Each number is 500 + 25 x the weight over its row's rms, rounded and kept within 0 to 999. Layers, rows and columns count from 0. Numbers have three digits each. The size before them is the row's rms in percent of the matrix's.

# layer 6 attention query, 576x576, rms 0.0275, rows 146-179, columns 96-191
086:503474467477474487516486500510480518539550501499485493500515514447497487533530543509494518465513509481486501515499548463464529515490496446493494505464519489498542510492492588490504499520497485492482483483486538540515477525534512459514506517465548468492507507483456478501529501492486539503
088:482507449490467470540515468483508485514572507498520490498586541479512511526532570513496500511542503509514507509463543471492533502489481458462500524470503477499529542474507583463508495486482503492444509506478537543502506530492513433537503514482526470495498533524519497478531503491493537518
084:488496487502493489495483509504509471520495493471552526481515497462503512571570530508491540509488519502523527494505509510489486512486537489502540530475488496474510506450486513485532449484510521549499551521483563507481501492465509475475501468470542464498492539493505442478511522504522509545
084:482468463500492506544439512511525497488544532488533467452464488477485497516535539471492503506506527493476476516499511461481559494485496485533480524459508529487471511467486526498521453505537494550517539490490499512507533492467496485495471522496530448498497472492443503498519495508531514519
088:510513493555507507504496525510508495454491494486491507483490507512478474466511453519514537489479462481458523531548482501471478480507521512540557454527522460503478507521515487479500516528557505517564499462495501458501488496491543494470506492483484508492501552475530487523476508506491499512
101:507485459475539489520523502501520493541461493490472509503511532496504508491500532471487510501500451507498450512481498470484509483483473508496440492500468497518488500471487514471511476520493446538490506526493479492475535480477497505459504516550509498525485489514474509461504523534540552482
099:467496535520518510515472451484510522460478522457507506495552499468508513461505542479532461495495534477458544477522515487460535507517508492526541495497527493502513434466521476488501492478513518462532495522475517465543525479501479456508481488474488523480502523529473496502527480504500479484
085:456493461515505484474512458489485501479456501509477488489521477552472545497518542508464537521487462475525494478521506458530516509488475483498501498478503515502472503539503534497514510488506497519516463503541488444471496499537493532475494477484527551472501479518499496543506492468516488470
104:551496512499500496510534530506522506535468478494503543496506520506487513515474525531537464501511458472520479504474442520523541518481544496486531493501512508524518500490505501504495491506500528538497459531518486536491485506509515499543514473507488500513550543513519481453515528518444513520
095:506483474519557466507485555510536507507519507502499501479478524458503529473505553501478451504488498490520491517501502518478498523443500521515508486474507472509489517478510489516508469521494526530501494496492517480525511494482519493518532486498522525475536473493491499499472480515487465507
101:495491531533497536517525495453507516521477433537511487492514503515472475545496486521483533491477505494462552499486488506544463485512497517516489521498486509511545503512505538476520471523512513548478507510469517535507460511512461489499513502519506499527542502512512507491454501536533521484
104:515529510517519526498531502443524498525509481504507446462522537546461495492459526509488493501521492503513539499471522513470521507483470499480482490468467499456487518492488479477513537505544495531500538504492515508467508524514480482526524448463533509469509473460540513514492505514493487528
095:525481539513465477534516505513529486511489484516462453486521533516497503522496513468505479493476511478493487504476495506535485497511533486515527511488484501503494479482522462472490539499503491503471576488529505511506505490507501541498495515512507581488484519483527491503503460485489524539
096:472511538471499495520499486478527532475503474534542494500476475473493511542492497484483497505520452519472504477530486483475498479488507494494522509505516481495524492460535450537461482470520516491471506481518490507502486466462528477529500501515540535501501555519484513500495492451497470509
097:511490496520516525488491520494506509493512483445511508493540476545522497544472533498506496513501483533524557515493519517515498530503486503528495493513511528507488512516525495499480483547483549526507524475501508511466479472523533475471591522474465493469531500502506479466489504524498478488
096:514537469478508502517487493528477530497420476477535515486556506490504484515520488502468513442504480513493539493495470460517493534490476506506500505469480494488484518499488493515527483519478489533524507509565484504482480511524465497520508533487542495509477503503432490503482482530516484491
092:500451484495471480508531475544494445497473500516500510501503498475481519464516471501519514501534488473473500466553471485477469509493510466516557500507523508456468495520487477507528518488501530478503465525511479430532477507540506482500516503516448519532490520473483472510551498492519503514
098:537535478530468533464503519467536498499519463460531478477516508473490494498513486484506506488509490470471492472531507545527493461491496483500460490512509492481487473468459542508484502504495491509475469480524517438482469510517497532511513497502512515509485491513494491488503488492517550458
103:449465518503495507486507489476530487570475501496478520524488544532511484472482500480520494524477461498523491471504475501495536512484512476467496481484503513507511563508558533506577468502439521537495503462534460549504491486532538507518531499513489533482483537535503498512529519494486513534
093:508485522528529482468462530521461469570487491530508477555504459498476461481496498521501467480506455520532450478467528494501487508530483520468500475476485523525523500513472472520487507539500530462509460484491446510463509500507476501476482453513476506478516512456470489518513531497486491472
095:520551461449508518513535455492491489532529506470509505488517507500535518500494551476515503516447492525461491487514491527507535525491515504466554488463459494461495487494507495502539487502545522551512519504501526546517493493484495468487509506474551461549526494463463519544540545536521479531
093:467497532486494490496505484496519473465500523530515485505515517483516452507495519482462545519452507487521546494460499514499541499485480452488515516487530489550550447471504490483515473495487531503485521507543509470498476500483554522480531505521518510522506515496478497536475499517505514495
101:455496527434479551502508511480508501449489494471467513502511495553488459536522534497507505503514464494533443463501535495495465519482506548511479506484473534442497483496511493501503509494538506487542461462479475519512504468502510516527508508517500512505500479468523524502508510466489519473
089:505495533499489516529460441495506526540519523525498523517502484574480491484520500502528490476529526460496480538458491518517485510498519473496489496487489534518509496485476515504485538499534498518474529504523510489452460509512483508471487502496502522506474543501447455519547507496514502515
092:457509491550508491482457499474518447499497497508504460517500477496477496461490534523475483512547493533498455512510482497480491487478468492511512504522462538508454505464513433513550490465509498488483480474495483506547515470517530502504507523554480502489511486512494456497510493505503472506
104:491499523479446526515479492514507496489532507519530507504503522463483524470533524504497522530467538504503509510480471452471466491500510515554459502524534459525476502491539449501429502511492460472514477512473505518511487513469530463449488540514488482496518475516479517479498509529508516513
102:520468502490529544520499513497535493492516490477453524441504536482514525527512530511499494535489489541502469446534506485505481522520492512484492467523510466504449536507516491487494505466504534545511501476479461502546518487505527513483516474496519473535528467503524500498478531540526484512
107:455492493475510523466463510446526524457536497534507492501493507514485484485541511463502484495475454481479444504492508479534493464489482515494536486506482478474493584532491503477516505494507487474493537483503533538569516472478513442501507513530486513546499527491535505517466502536525482479
099:511482508449514497529515531505537476527500514555519518490534475489504504506533570512517533477467463492484451500517490494482480460494505553541486504480478510541487526453451521493493492473536458480490523525526465524442501500478567499471533489521487511498505432469512447505542555528528507453
092:489536440495513528495478481507509453466495517494481494495470498450522523519478517498473484468508484484504548480475471511515534536474503511514453491514464497456496511498556545477496516439479521532486512499481493505503508500571489523500504497474472483523508493486506514467509539502455510523
100:459495480498537511499489499517537516520461513431508536482511519515505537539510506490494514515499465479510517474504543484506531486486481487461449524506528469522487498506496522493490528511468532510513470517494565504483449492477484492482491474518501515526471517468548500453526492498464489475
098:465497477477539466498517495533518488518508522453460494568494509530475445485476501453533511471491479496456522439454476483503492548495530461492517508492511545510467510507514481489502485523511479532498466488548489456540487504478475467486477499490495493501467516458535487549542509499483503470
100:468455454521491516499503517452521520490512491492481470467502469475496475532522474490528506515548521483516527516507512466502481510527561469489486498502491494488486474497492500484486472493542495491475531515479498494518505514513499480456573446534495509446499492454509481497491482477526524499
095:565498494489491485502515500486454474494563486465511502474528534557492493484565480486468510497486472516540481526514470463471470499488500502535498533477502531507456472507498495502477479506504481484468502501483464547521525505515490501523478502496518525434540516504480472515498517507496447494
# layer 6 attention key, 576x576, rms 0.0261, rows 146-179, columns 96-191
076:537520473473477522494488531513490486490511522492476505526515466462484472518531521457509497501478485490514519484500493503518446492501495489505486511515513485518521468505500483499482474505525489529455469456456461481506509436523470499507467463488457451500498491461534500550512482509498525489
081:503492479482516505493525476517501483489507476483514494492474494499539514473521496484501498505504491476507498534454478477498515483498471527510477465513474504506515489489470519476537485493521453500464505505422450528490513476518478539518476493483516497472477463472492523541534446512486498489
079:487508444503511475461488468476498511490483496497495486495475489540483482464480520512518494511481515487486472474549522479509487514506441467504510459497475487524476531515501500497481518521482517517472529492526470480463504520510527522468531486496490486497470492526496525537506483481506502556
079:494499507532451482519514472498497505531469503501505539517533525497509528535530491508505488493482480464489502498519515504522453516505485520509502510517454467471492533508526522495498540489479488511493496516534519501516475509497480516515526529524495513451485504507503509497513492483483508482
086:527491469465489521490558529540504515549490499481480479454510498459497496489479498507542514498488473529512502479484515486517486494500482481446512476527462564482514516511480499494504503482454489462479523490514459514492504465544450512505505495475495501482530545535487537502483525507507510506
081:528494466512484531505505461487498493501494439530510471474486519524513441531463484507523538536522497491490515527491510498538521495481458480522509523508569537473502492496509554473499511465492530496500510478435453535467488558552506524537530472526474433489512533500539497486495467505512496481
100:483474497485499483469496506499520553483534554470517516475516467501530551439507481495475456450447492523518472522508488463534494504525496527489515482537500504525458510486463497505492481531540494519536505552515518468499532507501557515521455524485498466490528460497447523501496511469508481515
098:496517472465467504530503535491509472487487478532488491575478496507508522538476520501514538508524503518519497507464519502481487508539477476526466511523515473491504508533502498471479523505500505506487527504486470551539490518518491530474554464525496468500482521506516505480498536536518507521
098:475477476486518454455509489497547493485525501520502481509531515473512504521477515495518478502480509505472510484487477436492458531544479512501522539521517507524482506526504495528505514435503497490488501475499499516457521487489465485427532459480505474480522456532508517509451481547499467511
100:514511504527525495523527504497503477514441493520536493477474469517486481493494497503472463501489494524491509505536506499537527465494521479503508533533455554492508504476477530497446497553437496476507495476488458457488486495494524524500525498472458485479493521543493531498516496489470472471
099:485526505464443524502491477503526520470529477499489504470496469501512467465491484509532519492432502498482467495481482526476510492481487504509519503517497529481452507492488537483472509503550468529462490472536537449488508487541472530466469524487518519518469509522512467543480517445494496538
099:546512507482546545516544516465524490485477524555520515487469472483554534519493511426511498476497513486467476520481553446489470539471477462462515462489501516485491518522481516477497499483494514539514492493464496539511500465486455513525470489525578484479522526542475490484474496440504489477
088:499503533495488508545525441492513504491500553536493515511439505519469494499451476534497533492480495485501502476509523519460449528493539476480532491509491528528474462453503482539530471473509487465506511496492522504490481514485529473459515527530499481488490512519497509520488516461477527511
101:500496494520503493513521520488495477486511484507484460496478540546470486479481473530486513487543505539458514459524496454520473456522520529463488496500502506496489546468466520450524526487499476471497475522449485494500477523500521507501519465524471466507518506484501500479491529535478492533
095:492497488508512475458504500542525515501494475487480527498506504492509495500515467508504483485479512493502522452538535527483560495472443485498463483532493477484471469513482492490510558499499526535489517499496513449469485480509442470482540484508484517507460443464447461530503500509455541484
094:474508530521501524481513518447487490531473474494510466468455549518488517483494509490510490542531537496517539473532506486500471507475516488547495517496481439494441534534480504472539474523454508480488479501509470477458512514516512541537522504507465483536503474491446492512517500507509518501
094:507526552487544503480513537506501512515547488499498485477531545508496512451542525462505511531479527472475480501507530451459503460507485566506483512510487473470509552542482508471462472504489494552525505528507493513464503482528472488485482483526535503483533495462483505551443479467523481485
097:512525497491496497484498488483532512479492486517515511486510464525515518474483501440506492503495491544506478496507541486472499537496514503482490546473522480513486526503508507480539497510531498493495493499528484508497518495505501478463528494459484492477463501527511534450485509465498493500
101:497473546512515493460476501473498497486478508492530523516492502481493487491500485491541465477505482512444528503486504526477496518488476478490453516521497543518533546528522540487446495522537503491475496504472478495507517486507485532520548480504521473517479524510558497492545505470471480507
091:482477483518512518486560464493517536479469493507523503499523508498483502541511528500493542508509524526494492514546504507475526501479457503511477490492531500490521481513520507531462519506420520489487503469507512542521504501544523496526506498525524540509458500498457525503474517515508535479
100:530501472482525499452492482541460506514538505516543487499473502480479464523521493501497461477503484481490512496497494461487472477551501509497530497535503521527532507516523503479534474526510499501515537531454464504490509468569477523460493472483503545460522475473537496509506471512464486491
095:471478467485480483476520481507519493487449517508483540537508469462500544503517484486483518485491522491474491514499525485485529502523535479507482521523523511539477461504512475549523509535563524490508516577504501504495510509495484502498500513471486515481484484484460492509528471459526499520
097:450505566481503512480523521505472522509518493501469508468508452521487452504506451501533526517504516487493470518477495518492527490492506482496503576516487505491525476492452499505473511495530499491501465443475491550476495545482473501450501482551480500498528504478520519499490516491505460472
094:456502489526503487487502506525475500442445504510493531496471545486499504510470562498489512525472473505501494500494472470501501502496463453481499503515509465477505525522522501554502533535497484535494507438516489479459523511544507465512489476530537536506460492484502483522501516505461512483
092:509523523491528497533533505498454484539525488510544491464521480466476486514516487534441535548534502516507491480504528495497508485522518514445490508477522474494509489499502472509497514486511423470509485540506470543459506506500475465488488522495467459474535527505505503499505478502465531457
101:482499512485484463539474527538490499486519468485490521458537509498489533486519473531467493528537481505526489462445485520479475524527509475532527538503534502482543500470501466508525539500538502469504457456544519529498528553556533496473447481546503481522498477495481488517494499497517467488
103:496519511491553503492487512509516487513533508521521521473517486484470493509490490512553538488522524461474492477493526481515482466477476504558509548488507503515514528472495536485470504476452486503534509466504532513517471512458490485510542525515507574480537502518545548531516478565506531516
105:527510489488512523519516478497461491466533490523464512440465469480473511494504515503494502487523484514461509477517519462497484501531549492480532468491527568515453484467480512513471542511504508497495486528487534499465541482502473465517506522484487495522508482484451471504518548500573569469
101:511468447474512530505509479510480498467507524512506477473502498513510492511511462555453492499505535465476458503472471567531478501520484458492467488501477518503508471511479470517473537479467478445519492550531475479534489451495519509463496511457505521493531464484516492539502482517481512516
094:501509513503471490471491498478490484522485534523525528470529538510543502528492482499478478492515520474492518477502531541565491504490465494505472492506504519532501443468554488505520496501502484499507472512507537484513482507485503487494505506499482507495527475499499502504504496542518565497
099:528501488488455487484511463492483520516472543511522497508503505488468502478566554484508559514427500477477576561496514502558497522479502495497508471525512479519508512510536504509519514519496525512510494452496544499504482481528469516560499460496517450525494571526511482489536440512465512482
099:530519521494501509473504473493525494548507504517506528498497470493471513467520484530468520499478551510476451523531478481519536504472509497500476494523530533499540506486499503507490497474461544508521545528458525516499530482476499490522516498508498480477520467538478460494487536517512470523
097:452512564505507500493525496471480469516482537523492515505479505480485497472503521528507461505512502517476506446487477506490519534479562495529479527486456522486489502537502455547526511495508502483455510538461476551534495533510472488490452527491527518512532518544493492497475519460495491474
096:493481483517494469488509495489513464474561468508500486491500489498511480485516484528481484472557477534565461507502438487532506466485524551511535508517515509488490492511506454517474520510496491471495490509462505507510501488483521512492502477483491527499498508480512536465518492528490500503